{"positions": "rope", "rope_base": 1000000.0, "bias": "none", "tie_embeddings": true, "init": "uniform", "init_std_o": 0.0, "init_std_up": 0.0179, "batch_tokens": 32768, "seq_len": 2048}
Each number is 128 + 24 x the weight over its row's rms, rounded and kept within 0 to 255. Layers, rows and columns count from 0. The size above them is the row's rms in percent of the matrix's.

# layer 4 MLP up, 512x256, rms 0.07, rows 207-273, columns 32-63
size [101 103 100 105 103 100  95 107 100  94 107  99 104 101  95  99 103  93 102 101  96 103  92 105 104  97  91  99 102  93  95 102 108  98 109  99 102 101 113  96 104  97 101 106  98  98 100 100  96  98  92 103  93 103  98 103  96  94 101 103  93  98 103  93  95  89  99]
[[170 142 128 152  83 113 130  65 134 105 123 148 107 113 133 140 103 158 130 115  97 112 133 138 140 122 109  93 145 134 137 136]
 [107 128 154 153 141 133 169 127 122 145 138 183 127 169 102 118 139 153  98 132 107 117 157 133 151 138 185 136 134 155 131 138]
 [134 122 136 132  83 142 118 107  97  92 136 142 145 103 134 115 151 124 134 105 140 129 158 102  91 111 126 125 158  93 117 161]
 [136 176 113 117 136  84  60 140 148 148 134 147 135 168 125 174 150 142 134 154 145 159 118 134 120 103 154 188 149  98 142 159]
 [122 129 120 111 117  98 124 146 134 166 119 109 106  95 136 163 128 117 114 116 117 131 132 145 119 140 173 110 175 148  95 128]
 [162 145 138 106 111 141 100 138  99 117 154 123 124 119 135 148 111 135 104 121 128 163 130 128 115  88  89 163 112  99 119 144]
 [ 97 115 143 125 118 116 154 147 135 129 122 100 156 116 118 144 116 121 137 128 143 100 145 170  98  89 148 124 133 151 138 170]
 [102 151 119 132 170 119 110 147  99 140 125 118 105 152 144  89 131 156  98  82  99 144 154  86 158 168 170 165 165 125 133 105]
 [135  91 134 143 190 155 111 151 112 111 113 131 154  58 132 142 136  98 121 138 107 133 149 129 132 106 106 173 115 125 172 132]
 [152 145 132  97 115 109 152 133  92  75 128 124 154 134 169 112 153 132 157 130 114 135 125 146 158 152 120 138 120  96 127 132]
 [156  98 118 128 159  85  82 120 119 129 112 158 137 159 145 135  92  84 147 117 162 135 128 114 114 132 134 103 105 121 135 152]
 [ 93 162  84 147 168  86 140  97 135 160 142 163 136 163 123 119 123 189 103 152 118 146 118 163 121 142 121  73 136 144 140 124]
 [130 164 133 129 159 132 134 148  87 126 113 118 139 161  99 103 160 142 148 165 150  79 134 141 120 163 125 149 110 121 149 126]
 [113 124 144 111 116 132 121 106 129 131 115 143 108 113 126 138 129 128 142 125  97 134 111 123  91 172 112 146 119 134  84 159]
 [103 180 108 120 143 164 148 153 131 105 103 141 107  80 175 107 158 107 130 133 130 146 129 115 112 173 101  96  64 110 102 142]
 [118 149 157 164 130  93  96 146 130 155 134 128 113 120 148  82 101 109 109 173 163 105 125 155 152 159 143 110 125 153 156 120]
 [ 86 132 133  94 129 136 169 146 140 115 134 132 109 160 125 123 125 143  76 158 150 110 177 110 125 111 140 144 104 110 128 114]
 [113  96 123 157  75 172 145 156 139 140 107 115  89 156  67 103 125 126 153 119 128 110 120 132 120 141 143  83 139 124 110 118]
 [138 158 117 108 116 125 134 115 101 122 125 132 127 126 158 135 120 123 204 159 145 144 136 150 111 137 117 107 121 108 147 133]
 [ 77 156 141 121 151 145 145 154  94 112 138  90 126 132 107 175 134  95 129 129 146 107 143 110  59 127 129 145 109 115 143 127]
 [125  76 114 131 122 107 157 111  83 150 128  97 178  82 129 118  97 101 129 110  87 106  55 135 129 117  98 155 143 138 126 123]
 [144 149 119 117 108 123 100 100 131 131 102 125  91 115 138 111  95 154 138 144  78 133 127 180 121 124  73  95 128  69 132 139]
 [114  87 146 185 102  79 113 159 132 105 135  91  99 124 173 109 137 146 127 106 134 131 136 150 156 131 156 146  83 169 146 139]
 [159 123 134 119  86 173 101  76  97 139  92 151 146 118 105 114  50 127 131 131  78 105 126 150 125 130 111 126 139 155 112 121]
 [ 87 125 158  99 178 110 133 133 128 100 134 124 145 106 140 139 100 118 121  96 125 151 136 155 136 100 124 144 150  93  74 119]
 [114 153  84 157 124  91 130 122 183 154 115 127 108 152 115 119 136 110 115 124 149  86 149 143 111 166 123 142 107 166 104 101]
 [101 117 113 157 146 144 113 126 109 150 105 144 125 136 130 116 134 136 131 107  81 110 104 147 106  94 124 132 112  94 102 117]
 [129 150 126 122 137 120 125  86 114 125 115 106 128 149 134 161 109 141 128 133 140 143 137 183 151 120 122 126 182 171 155 141]
 [143 136 129 143 101 153 116 150 140 111 129 123 127  98 146  99 117 114 136  90  92 156 140  99 111 139 152 147  95 122 116 135]
 [104 133 101 125 104 155 130 114 105 157 119 104 143 120 114 162 141 163 112 165 124 128  93  93 148 120 134 119 106  99 151 142]
 [148 137 100  63 129 126 120 186 170 124 131 135 100 125 148  74 135 131 114 100 162 123 152 144 103 149 134 155 105 128 151 152]
 [117 120 152 100 130 106 160 149  92 131 156 143  96 141 126 102 129  93 119 127 118 147 138 136 145 113  77 130 210  97 161 158]
 [154 122 151 122 108 110 114 118 110 127 135 116 114 131 126 103 115 146  89 126  97 137 138 109 137 129 178 119 123 120 121 136]
 [ 85 106 139 109 134 106 144 134 120 109 134  96 124  93 134 121 115 140  71 108 151 133 131 112 135 131 130 153  88 130 168 115]
 [158 137 139 125 109 161 159 109 143 160 157 142  95 118 148 134 126 109 132 196 131 120 131 151  96 140 106 128 135  96 132 162]
 [134 133  87 142 123  91 115 147 130 162 120 177 131 108  95 112 141 113 168 102 157 134 111 161 107 105 136  82 102 154 113 140]
 [135 136 140 155 108 101 147 141 121 120 128 122 121 140 139 117 103 166 133 135  70  97 133 142 161 124 156 124 149 110 111 126]
 [109 101  77 129 113 129 134 116 116 122 126 153 132 150 105 132 125 130 112 165 103  88 118 127 133 119  92 142 147  68 118 112]
 [102 115 130 152 114 156 174 147 156 150 122 144 182 112 109 111 123  97 117 131 121 166 145 136 105 104  94 124 136 102 119 128]
 [116  77  98  92 191 167 152 116 117 106 129 102 117 146 172 144 151 152 114 141 123 130 143 134 133 150 128 166 134 126 105 140]
 [149  87 133  97 156 130 115 122 166 109 137 114 131 146 174 127 154 101 138  80 145 150 175 125 140 138 146 127 147 189 156 102]
 [151 122 125 118 132 101 150 120 128 147 141 120 155 116 134  96 132 135 154 126 136 119 154 148 129 137  79 130 134 155 134 104]
 [148 125 138 143 121 100 111 108 126 125 116 118 125  96 133 167 159 116  88 117 145 120  95 123  89 125 140 102 140 159 117 150]
 [140 128 153 118 110 145 120  95 164 111 139 124 122 121 128 113  83 121 127 160 110 136 123 119 145 134 110 118 160 147 114  51]
 [119 147 137 126 172 110 158 110 121 171 130 126 119 128 141 115 120  78 124 160 146 135 138 141 150 146 105  91 126 129  95 156]
 [108  88  82 140 131 109 134  89 133 105 123 137 189 123  86 123 131 154 120 133 101 107 134 135 147  76 100 131 187 119 150 142]
 [ 82  83 127 137  83 125 170 111 109 100 114 132 151 133 111 136 120 101 110 111 133 127 143 136  99 105 104 114 170 146 135 131]
 [ 90 144 116 105  89 142 135 154 109 158 167 109 110 125 109  96  99 112 145 168 128 135 148 142 150 112  96 129 104 131  71 144]
 [175  96 141 172 108 120 117 133 147 140 131 121 144 168 124 200 138 119 129 151 161 138 123 143 131  98  90 122 121 128 140 114]
 [137 118 108 141 131 144 133 113 114 159 131 146 120 116 134 113  90 180 114 145 113 123 176 160 121 174 115 122 135 116 117 148]
 [ 93  94 159 148 111 133 107  85 122 155 139  70 127  86 100 158 158 116 141 131 180 156 116 109 142 112 171 111 116 129 102 133]
 [138 128 160 156 128 125 107 124 126 155 143 115 135 134 155 135 139 102 196 135 105 107 141 131 105 149 136 154 141  90 141 137]
 [119 108 121 110 167 143 127 113 100  92 138 115 118 119 135  89  94 158 119 125 147 147  87  62 112 136 140 121  94 102 169  73]
 [126 117 110  75 188 104 121 132  70 132 132 126 117 125 154 114 137 118 101 133 118 143 157 130 133 138 134 125 134 126 125  97]
 [141 125 174 120  98  91 112 128  77 112 124 114 105 127 161  76 144  96 132 144 139 133 129  95 152  83 109 144 103  86 114 119]
 [ 80  82 134 139 118 115 164 152 125 133 130 138 121 141 146 109 121 118  93 154 147 122  98 119 108 139 118 136 131  89 121 159]
 [149 117 122 109 107 114 109 171 155 131 135 112 143 120 162  96 212 114 141  95  58  78 156 155 142 118 119 113 166 108 138 109]
 [103 163 132 113 175  89 150 143 168 102 119 135 128 141 106 156 123 117 140 119 158 123 134 138 125 131 134  87 113 153 149 144]
 [123 144  96 115 132 111 161 125 146 126 141 135 148 136 152 129 126 140 123 163 139 127 158  73 111 122 122 151 135 121 104 105]
 [136 119 125 110 114 100 136 133  76 120 115 174 177 144 127 115 154  96 108 142  84  95 118 120 138 127 158 159 150 173 148 113]
 [158 153 151 165 148  99 138 114 140 108 140 107 104 128 158 105 135 155 114 114 122 155 136  73 140 152 124 160 139  84 136 144]
 [154  96 133 132 155 136 143 194 167 146 137  91 135 110  98 159 153  83 110 152 158 113 127 124 146 138 146 141 112 106 121 118]
 [123 148 113 131 113 136 117  78 110 110 138 119 105 154 177  97 134 159 145 126 162 112 111 160 107 128  97 134 141 182 165 140]
 [129 133 116 155  87 151  95 115 131 158 102 169 159  89 101 121 123 153 120 127  99 157 110 108 112 127 177 152 107 116 121 124]
 [128 115 139  86  96 144 110 112 135 154 157  94 109 109 175 148 136 122 157 118  90 110  93 174 126 172 119 140 106 144  95 121]
 [166 145 104 108 164  90 120 142 127 114 110 119 120 175 128 133 159  95 132 106 138  91 113 172 146 126  83 141 112 112  95 114]
 [142 117 144 134 122 131 106 142 129 156 140 160 116 156 148  92 142 131 141 140 133 164 117 116 111 121 118  70  98 102 104 125]]
# layer 4 MLP down (transposed), 512x256, rms 0.0663, rows 207-273, columns 32-63
size [101 107 102 106 104  98  98 108 101  97 105 101 107 100  96 100 104  93 104 104  93 104  94 105 104 100  91 100 105  93  96 104 107 101 105  99  98 101 112  96 103  97 103 103  91 101  98 102  97  98  94 105  97 103 100  99  98  95 103 103  97  99 106  96  97  91  97]
[[109 119 111 157 147 107 131 158 137 170 182 154 146  80 137 120 194 148 150 146 137 103  79 161 157 129 119 112 156 105 131  65]
 [126  97 126 113 120 136 146 112 119 162 145 141 138 108 111 123 170 110 144 134 106 110 117 142 110 145 113 140 155 133 106 115]
 [ 87 130 104 187 114 121 119 141 156 135 141 153 142 117 131 132 108 149 145 151 137 146 110 147 107 124 112 134 112 135 139 165]
 [106 130 102 126 147 157 128 117 115 118  57 105 113 125 154  68 115 150 103 115  86 149 109 142 131 103 124  91 157 134 113  74]
 [133 140 168  99 159 167  98 116 136 123  83 118 116 150 103 126 141 136 119 186 122 106 135 154 107 142  93 129 109  80 125  74]
 [102 109 110 129 151 172 121 140 166  83  47 152 164 116 119 145  92 138  85 106 145 123 111 107 182 137 105 121 164 168 114  99]
 [154 157 114 141 109 161 132  99 117  97 128  98 136 138 152 155  91 144 146 117 120 103 100  97 123 140 157 146 118 141 106 177]
 [123  97 106 134 133 136 133 113 132 114 196 129 158  82  85 142 136 107 117 106 132 140  99  96 135  98 153 132 114 161 169 155]
 [ 96  89 155 152 119 129 118 120 139 143 145 103 155 186 127 124  94 144 134 134 139  85 161 139 124  95 142  67 118 115 113 110]
 [ 91 132 129  86 131 126 123 122 146  96 182 157 129 120 127 149 104 115 120 139 136 100 128  80 128  68 103 129  96 125  84 107]
 [ 99  91 102 110 116  99 132 119 130 117 155 111 169  87 151 163 125 134 114 123 154 158 190 106 145 141 165 152 113  92 143 117]
 [130 161 111 101 142 147 120 140 122 110 125 100 131  93  99 145 133 124 110 128 129 147 106 128  97 149 141 155  89 124  99 103]
 [130 106 130 152 120  97 119 137 154 139 170 130 111 115 110 128 126 112  86 146 134 157 143 110 124 116  97 122 141  84 127 157]
 [124 104 118 137 156 107  56 133 176 116  54 147 145 140  81 118 107 124 109 114 101 184 109 195 123 114  87 133 127  98 167 121]
 [101  99 144  97  83 111 110 150 118 110  82 105 134 144  91 105 161 106 160 113 146 158 128 119 134 116 137 103 116 131 105 121]
 [129 137 172  96 147 132 162 107 173 110 144 120  96 170 146 121  73 122 147 111 140 134 122 109 114 135  85 159 119 124 159 112]
 [167 131 127  95 137 142 124 115 194 156 125 138 135 143 160 100 139  91 124 101 125  96  78 123 101 112  93 134 114 112 105 166]
 [130 132 136 158 160  94 151 163 138  58 135 156 108 180 189 129  93 110 110 109 173 147 104 108 141 150 159 106 135 138 132 145]
 [ 96 136 110 111 131 105 101 136 115 116 149 121 134 158 111 148 128 116 141  73 126 134 136 114 105 137 103 155 177 170  87 143]
 [148 122 133 150 155 129 119  91 129 145 145 107 131 109 134 120 122 126 149 162 140 138 123 103 111 113 124 120 146 135 104 139]
 [140 108 148 140 100  87 116 143 135 100 215 133 116  96 108 127 116 159  91 103 118 117  95 121 126 144 131  92 151 150 119 121]
 [ 91 137  98 138 112 105 108 164 101  63 103 154 101 111 136 130 128 145 134 146 141 141 144 102 159 130 176 126 116 138 151 172]
 [139 132 146 118 130 174 171 125 113 140 115 135 108 123 124 134 153 126 112 158 127 135 132 132 147 182 134 124 109 120 120  87]
 [146 118 120 144 103  63 141 102 136 102 137 115 115 139 153 185 135 112 175 133 122 142 133 164 146 154 145  71 119 107  89 160]
 [ 94 174 110 114  80 121 118 112  87 156 106 120 121 143 112 102 173 123 160 140 119  95 148 153 108 159 135 167 127 111 138 172]
 [137 100 145  93 130 165 136 122  96 102 113 112  95 156 172 134 125 167 130 144 108 116 100 139 168  96 149 174 124 142 165 162]
 [152 119 128 110 138 163 163 105 140  96 195 110 115 166 135 134 118 167 117 112 148 115 112  87 112 179  81 110 106 145 158 126]
 [126 120 102 108 153 128 142 166 113 105 118 126 125 133 111  74  77 162  94 101 128 145  94 117 160 152  97 142  81  94  78 133]
 [110 102 134 128 155  73 176 110 107 118 108 135 127 173  75 120 127 159 105 119 169 131 127 147 130 130  90 108 124 159 155 145]
 [165 127 102 114 133 108 104 134 165 140 114 139 171 102  98  90 160  77 149 118 127 144 159 131 153 132 116 160 103 136 114 150]
 [136  99 118 103 119 121 172 136 102 133 150 160 145 121 134  93 117 114 152 165 114 135 118 112 138 111 149 117  85 133  97 124]
 [112 157 142 141 154 101  83 167  99 111 142 130 115 134 135 126 159 121 126 110 149 122  97 150 128 113  74 136 114 135 148 115]
 [109 123 136 117 116 120 162 148 134 142 182 127 149 104 140 145 120 164  99  96  75 110 118 117 104 125 138 111 140 129 123 148]
 [132 112 141 112  91 144 160 158 121 122  77 160 140 163 137 116 140 154 119 136 148 108 158 131 140 134 141 106 108  85 146 103]
 [113 147  85 120  91 124 104 140 137 123 100 122 147 154 108 151 109 134 117 125 140 130 171 143 123 182 138  81 165 127 144 110]
 [102 143 147 103 108 116 132 102 174 124  90 160 131 111 167  73  91 139  87 141 137 119 146 158 159 155 124 120 103 112 143 145]
 [116 126 172 103  96 138 141 144 153 133 166 127 172 148 119 164  94 133 108 133 145 132 144 106 124 101 111 139 158 133 164 121]
 [151 141 166 141 122 120 139  79 157 126 206 106 145 119 156 153 140 134 152 113 106 131 104 110 167 141 146 134 115 157  98 100]
 [ 97 109 124 174 124  99 152  85 170 118 197 146 110 113 109 127 101 120 139 110 143 112 133 152 141 143 151 173 101 121 146 105]
 [147 148 142 119  80 124 150 100 145 132  96 116 141  68 113  95  92 123 118  91 134 120 111 113 128 137 130 191 153 111 149  92]
 [ 86 157 131 176  95 136  98 128 167  92 101 127 100 150 108 127 138 165  96 137 110 133 107 124  99 124 120 128 131 131 111 137]
 [ 93 152  84 131 120 190  96 114 145 110 143 138 105 126 127 178 155 145 111 148 133  96  94 165 111 125 127 135 133 104  93 157]
 [109 114 159 142 130 102 133 146  97 122 151  85 124 147 147 122 115 190 159 122 148 132 153 104 169 121 135 153 140 153 118 143]
 [139 192 122 130 106 124 110 129 156 163  60 199 137 129 124 144 129  97 153 138 160  96 114 139 135 123 109 117 126 132 121 112]
 [146 132 126 117  59 131  89 121 139 138  88 169  73 140  77 136 162 133 160 105  98 101 120 118  87 130 136 121  91 141 152 108]
 [159 132 165 169 166  69 145 156  93 105 117 141 135 100 101 122 146 103 125  94 137 176 141 129 127 143 102 129 124 161 143 126]
 [141  95 126 146 164 196 106 111 117 113  87 154 133 111 152 113 103 105 126 117 119 150 130 120 169 117 144 136 131 117 142 123]
 [142 124 158 138 140 149 147 114 146 120 111 152 100 152 128 101 108  80 142  89 192 135 107 103 132 118 126 134 132 110  75 117]
 [138 122 142 115 129 129 169 148 115  84 146 173 106  94  76 118 109 129 114  64 118 113 158 117 105 128 131 104 203 132 136 107]
 [121 134 178 156 106 121 130 163 150 151 110 120 120 134 122 154 130 125 107 115  95 120 115 145 135 146 165 116 166 114 102  99]
 [154 137 121 121 183 133  97 179  83 101  92  86 125 117 140  73 125 138 108 108 108 137 149 144 129 119  93 156 139 103 138  72]
 [122  98 102  91 106 125 141 157  97 154 178  99 131 117  99 151  89 109 158 100 112 155 139 109 106 106 139 152 143 165 152 131]
 [118 125 132 143  86 148 117 111 143 116  84 118 133 174 131 156 155 129 107 114 138 118 114 178 159 115  94 129 189 111 101 130]
 [ 96 134 147 153 137 146 147 101 117 117 216 128 148 163 149 120 140 117 143 129 150 134 115 122 153 153 115 154  95 173 124 120]
 [148 107 119 108 129 107 105 137 151 166 140 142 137 171 112 117 135  92 124 110  96 107  64  94  71 127 152 112 145 151  92 110]
 [128 132 128 146 129 127 107 137 138 133  78 132 129 145 106 118 127 136 131  86 169 141 125 131 113  80 157 110 113  96 148  99]
 [115 135 153 102 160 116  77 154 116 115  83 162 121 150 114 127 111 103 119 108 123 165 154 134 158 117 165  83 102 149 104 153]
 [123 176 163 138 123 154 128 144  87 106 110 134 139 114 143 107 124 160 134 169 146 142 137 138 137 144  90 132  80  85 118  98]
 [135 105 147 114 117  88 135 143 110 109 134 175 129 104 101 133 152 127  87 128 120  94 140 124 132 117 104 105 134 137 130 157]
 [119 181 111 113 107 143 143 132 122 127 145 106 129 150 119 142 134 128  99 100  91 129 137 120 102 130 101  76 123 128 132 135]
 [129 125 115 114 113 153 147  95  79 166 199 140 123 150 135 111 144 119 166 164 119 146 113 126 120 113 141 118 110 179  93  72]
 [103 166 171 140 154 102 131 116 134 163 188 143 121 140 128 132 104 110 164 140 164 107 140 148  72 116 104 177 101 108 136 145]
 [108 117 120 124 143 119 187 118 138 154 123 137 145  80 122 120 113  74 148  93 133 147 148 129 146 120 133 166  89 147 165 141]
 [141  93 145 156 128 108 126 139 153 137 165 128  76 157 150 136 122 120 158  69 151  95  88 146 196 133  86  77  76 133 130 140]
 [145 147  85 138 165 117 150 144 150 150 177 160 133 136 121 147 106 120 137 172 137 148 126 114 157 120 144 113 130 122 138 114]
 [111  95 151 168 143 134 135  96 142 127  77 124 148  95 152 116 143 140 110 111 119 113 111 103 158 114  99 132  87 123 135 123]
 [128  89 108  92 155 145 100 118 174 131  67  96 137 141 110 109 143 113 101  97 166  92 104 145 131 165 118  96 143 135 106 136]]
# layer 4 MLP gate, 512x256, rms 0.0683, rows 208-273, columns 32-63
size [101 101 108 102  98 101 107 100  96  99 102  98  97  98  99 108  98 103 104  98 107  95 102  98  97  92  97 104  92  94 102 108  98 105  93  99 101 108  97 102 100 103 105  91 101  99 100  97  99  99 103  96 102 101 102  99  95  99 100  95  98 105  96  96  95  97]
[[ 89 162 150  95 153 135 109 161 130 129  80 171 147 150 118 119 129 128  93 148 151 140 164 129 124 109  80 132 134 130 111 131]
 [121 112 104 167 135 122 124 137 108 117 110 159 157 104 162 110 148  96 126 145 126 100 158 130 131 164 137 157 140 142  92 143]
 [138 115 153 129 117 113 120 123 102 134  86 122 177  93 141 115 115  99 143 131 115  92 105 131 112 100 111 144 108 152 108 149]
 [134 164 134 133 128 125  91 126 165 161 105 113 155 156 129 109 164 159 131 162 127 122 167 147 152  95 120 105 118 151 129 142]
 [123 112 131 120 150 125 151 100 149 110  81 125 111 176 159  94  94 131 113  98 138  79 128 105 140 141 133 112 137 170 104 106]
 [122 107 166  91 131 153 114  95 113  95 122 107 135 156 122  97 128 136 109 140 133 131 138 147 163  98 131 139 123 135 133 131]
 [116 154  96 133 115 131 140 130 104 166  82 116 121 142 158 141 114 102 151 121 108  80 147  89 166 119 112 186 184 120 111 169]
 [104 134 123 122  95 141 115  87 106 126 120 137 190 168 137 134 108  80 111  96 140  78 129  96 128 120 136  96 109 164 132 145]
 [121 175  98 128 169 161 170 157 130 126 113  77 129 135 136 191 172 100 148 138  98  86 153 167 126 141 152 129 131 116 144 158]
 [132  98 107 110 142 135 126 156  90 191  72 124 121 188 107 122 132 106 124 148 161 120 163 106 120 115 152 140 110 126 124 123]
 [106 126 121 161 187  94 130 141 139 127 111 119 146 141 122 172 152 110 138 134 113 112 123 153 146  85 109 113 112  93 135 156]
 [132 106 104  94 134 109 129 128 115 110  99 130  96 144 153 110 121 131 143 160  89 106 122 181 105 129 147 171 134 139 101 118]
 [124 173 176 163 141 125 104 108 110 157 104 154  78 113 141 118 134 121  98 109 118 104 145 135 153 138 171 103  96 131 124 167]
 [108  95 163 121 117 154 138 134 149 130 118 137 146 141  91 134 137 117 133 163 146 131 156 126 109 110 154 151 108 150  88 184]
 [142 105 150 139 179 109 121 124 131 130 141 129  97 167 129 150 133 142  97 105 128  99 140 130 158 120  94 129 125 107 127 127]
 [149 158 182 131 144 118 142 104 141 107  95 113 125 162 136 117 101 162 121 104 112 137 145 120 104  99 138 154 140 123 148 108]
 [109 125 132 174 143 125 157 125 144 135 136 118 158 143 150 135 159 111 125  92 142 131 145 127 149 133 117 147 130  75 110 116]
 [102 120 149  92 140 121  93 101 115 122  77 143  92 165  45 130 134 163 142 122 124 103 144 110 139 148 150 132 106 106 124 155]
 [136 133 153 159 125 112 112 134 115 152 124 125 127 123 124 156 127 122 165 136 126 144 115 101 125  83 116 145 111 120 153 123]
 [115 147 108 163 161 124 124 129 126 118 114 112 161 133 136 108 154  69 109 108 128 166 139  98 127 139  83 137 110  86 143 123]
 [159  91 153 149 152 130 114 122 140 103 112 178 110 104 125 152 111  93 124 124 109 127 138 115 137 133 163 105 138 128 120 152]
 [146 129 201 123 106 130 100 130 127 102 165 145  97 130 114 140 124 185 112 132 132  84 154 136 111 143 154 129  97 131 152 150]
 [111 176 121 155  95 122 124 140  60 149 106 152 111 111 126 134 190 109 159 134 153 100 140 138 120 145 102 154 116  64 129 182]
 [ 91 131 110 146 161  74 135 138 127 147 127 108 156  99 112  85 137 141 139 135 117  55 161 119 141 105 123  99 117 134 133  92]
 [ 85 109 161 130 138 130 121 143  87 154 144  63 124  94  96 150 126 112  96 145 173 113 124 122 158 159 129 127  83 166 173 155]
 [ 94 159 121 179 142 141 129 129  96 126 124 112 150 137 139 129 126 104 112 150 152 159 145  90 114  75 110 148  81 114 105 164]
 [109 142 151 138 161 102 116 190 156 157 135 123 137 101  87 147 147  94 124 106 107 112 134 151 129 125 133 154 105 106 140 176]
 [ 97 145 127 137 135  94 112 134 140 105 108  86 150 171 168  95 160 166 116 146 120  79 121 126 130 154 100 126 118 121 129 127]
 [ 93 160 111 102 138  88 115 129 129 159 164 106 134 104 156 200 117 107 187  76 109 167 159 146 137 139 164  86  88 147 147 147]
 [153 164 142 158 103 123 119 144 112 114 124 131  86 146 134  90 135 131 111 121 113 124 190 121 159 120  93 117 174 124 141 140]
 [129 136 159 147  80  90 147 145 107 115  95 123 144 137 103 115 140 119 120 130  90 138 188 129  87 120 116  82 147 117  69 188]
 [112  88 121  90 120 102 122 124  86 190  80 137 134 155 126  99 148 117 161 120 114 114 128 162  89 116 179 148 111 107 127 163]
 [102 103 143 131 147 119 117 156 125 162 118 113 133 136  69 172 144 101 154 165 154 137 138 125 106 122 171 162  84 165 112 143]
 [160 140 119 120 162 143 119 135  97 139 112 129 138 168 142 143 167 133 103 141 159  84  90 147 105  57 111 132 131 134 154 143]
 [114 137 122 132  93 102 112 171 125 169 130 135 134 111 115 121 133 156  86 146 150  93 164 140 118 147 135 121 122  94  93 120]
 [143 140 112 131 129  79 128 147 111 122 109 125  95 142 150  95 159  79 110 111 124 151 175 175 147 114 131 128 166 108 115 139]
 [ 93 104 126 154 100 132 162 165  95 153 111  98 144 134 151 126 167 141  95 118 141  96 139 138 114  90 134  92 144 132 178 135]
 [123 151 138 137 112 132 128 119  94 129  93 121 105  90 126 130 106 140 148  98 123 125 126  95 129 138 161 153 173 123  73 124]
 [140 139 178 130 104 109 154 138 114 114  99  93 125 140 144  98  79 122 125  96 142 123 105 148 156 121 117 115 149 133 117 142]
 [146 108 171  96 107 159 127 149 116 109 107 129 126 142 138 138 124  92 178 124 110 163 161 164 140 122 153 134 175 138 143 144]
 [125  73 157 155 125 129 112 133 133 144 140 144 166 146 107 123 138 112 116  56 162  98 152 113 140 136 106 138 105 112 151 117]
 [103 142 157  76 109  92 166 130 122 144 129 120 138 120  88 127 141 149 132 138 149 150 145 125 103 154 155 128 139 137  96 140]
 [153 152  84 121 149 121 126 117  99 113  97 131 121  95 131 155 145 107 127 139 114  88 139 115 135 139  90 163 123 105 125 157]
 [134 110 154 103 109 157 123 147 109 136 121 147 106 143 105 141 121 123 153 120  99 133  94 149  91 142 126 128 132 138 135 132]
 [139 131 135 115 138 149 142 160 109 183 123 138 115 135 100 173 137 127  98 124 178 162 162 151 120 176 145 131 132 142  99 148]
 [126 137  91 148 165 113  86 161  91 121 140 123 105 155 163 130 151 130 133 132 150 148 110 140 167 151  75 163 134 172 161 139]
 [111 120 105  96 178 114 143 150 140 137 119 128 148 172  96 132 141  98 127 141 161 136 163 127 127  67 193 120 104 114 126 146]
 [128 142 124 137 114  99  93 196 123 143 154 135 101 113 124 116 148 126 135 133 181 149 151 125 147 171 113 118 119 184 141 140]
 [ 82 119 166 151 121 127 142 118 118 146 137 151 118 117 119 114 123 136 151  97 126 151 131 153 143 120 126  80 129  91 143 147]
 [111 125 135 151 150 117  84 152 140 101 136 107 145 139 168 146 144 109 160 100 159 110 126 116  89 160 111 162 119 130 160 129]
 [112 110 121 100 131 114 119 124 146 154  85 150 137 178 146 152 154 119 164 111 132 131 140 157 124 118 171 113 133 153 106 130]
 [146  96 166 157 105 134 101 186 129  93 136 139 132 128 146 160 149 140 121 121 139 125 133 127  99 135 126 124 164 148 107 123]
 [117 132 119  83 106 117 153 143 134 136 101 117 134 108 139 125 185 158 122 116 100 135 193  99  91 138 159 126 143 128 156 153]
 [117 112 151 136 125  99  81 136 149 126 135 138 106 133 122 153 122 104 160  91 136 115 115 138 149 121 132 175 157 126 114 166]
 [ 88 117 105 145 145 104  88 123 120 203 121 146 129 111 129 152 143 187  93 102 136 145 144 137 120 167 172 111 120 119 156 122]
 [ 95 111 128 133 167 139 146 143 125 145 110 172 129 171  95 109 105 144 101 124 156 118 112 146 123 166 109 128 133 159  91 148]
 [113 112 145 150 132  92 149 127 145  93 134 127 121 118 107 112 141 156 135 136 154 133 145 165 107 155 114 107 119 140 153 130]
 [113 162 133 195 118 108 109 127 141 120 125 113 150 113 117 136 127 158 142  73 129 123 115 126 142 148 147 102 134 136  73 147]
 [110 132 193 130 158 141 130 169 110 173  84 156 135 138  96 141 147  99 137 116 119 154 138 187 119 130 102 133 149 143 121 147]
 [141 143 107 154 126 108 168  89 145 115 137 136 141 136 117 134 136 147  99  62 129 134 132 167 150 114 104 104 133 181  94 139]
 [109 138 147 141 121 145  98 160 135 115 119 143 148 151 110 134 130 140 149 109 126 120 127 140  95 128 154 133 132 121 120 120]
 [109  95 168 161 126 124 135 144 106  91  88 132 103 127 136 115 157 101 108 106  90 145 138  85 135 132 120 130 141 200 182 165]
 [132  90 141 140 118 118 139 135  90 144 122 150  95 142 146 128 118 152 111 121 108 152 100 127  89 165 110 139 162 152  91 118]
 [125  99 140 141 145  92 109 109 134 104 107 116 110 110 123 129 137 134 153 137 139 105 147 131 143 102 103  72 137 152 141 112]
 [111 116 131 162 105 152 193 120 174 139 134 137  84 128 108 120 157 115 136 167 109 109 159 122 152 117 149 130  93 120 133 162]
 [110 114  97 132 113 149  89 116 137 127 117 134 134 107  72 170  95 144 107 111 120  77 127 128 119 111 127 135 149 114 157 145]]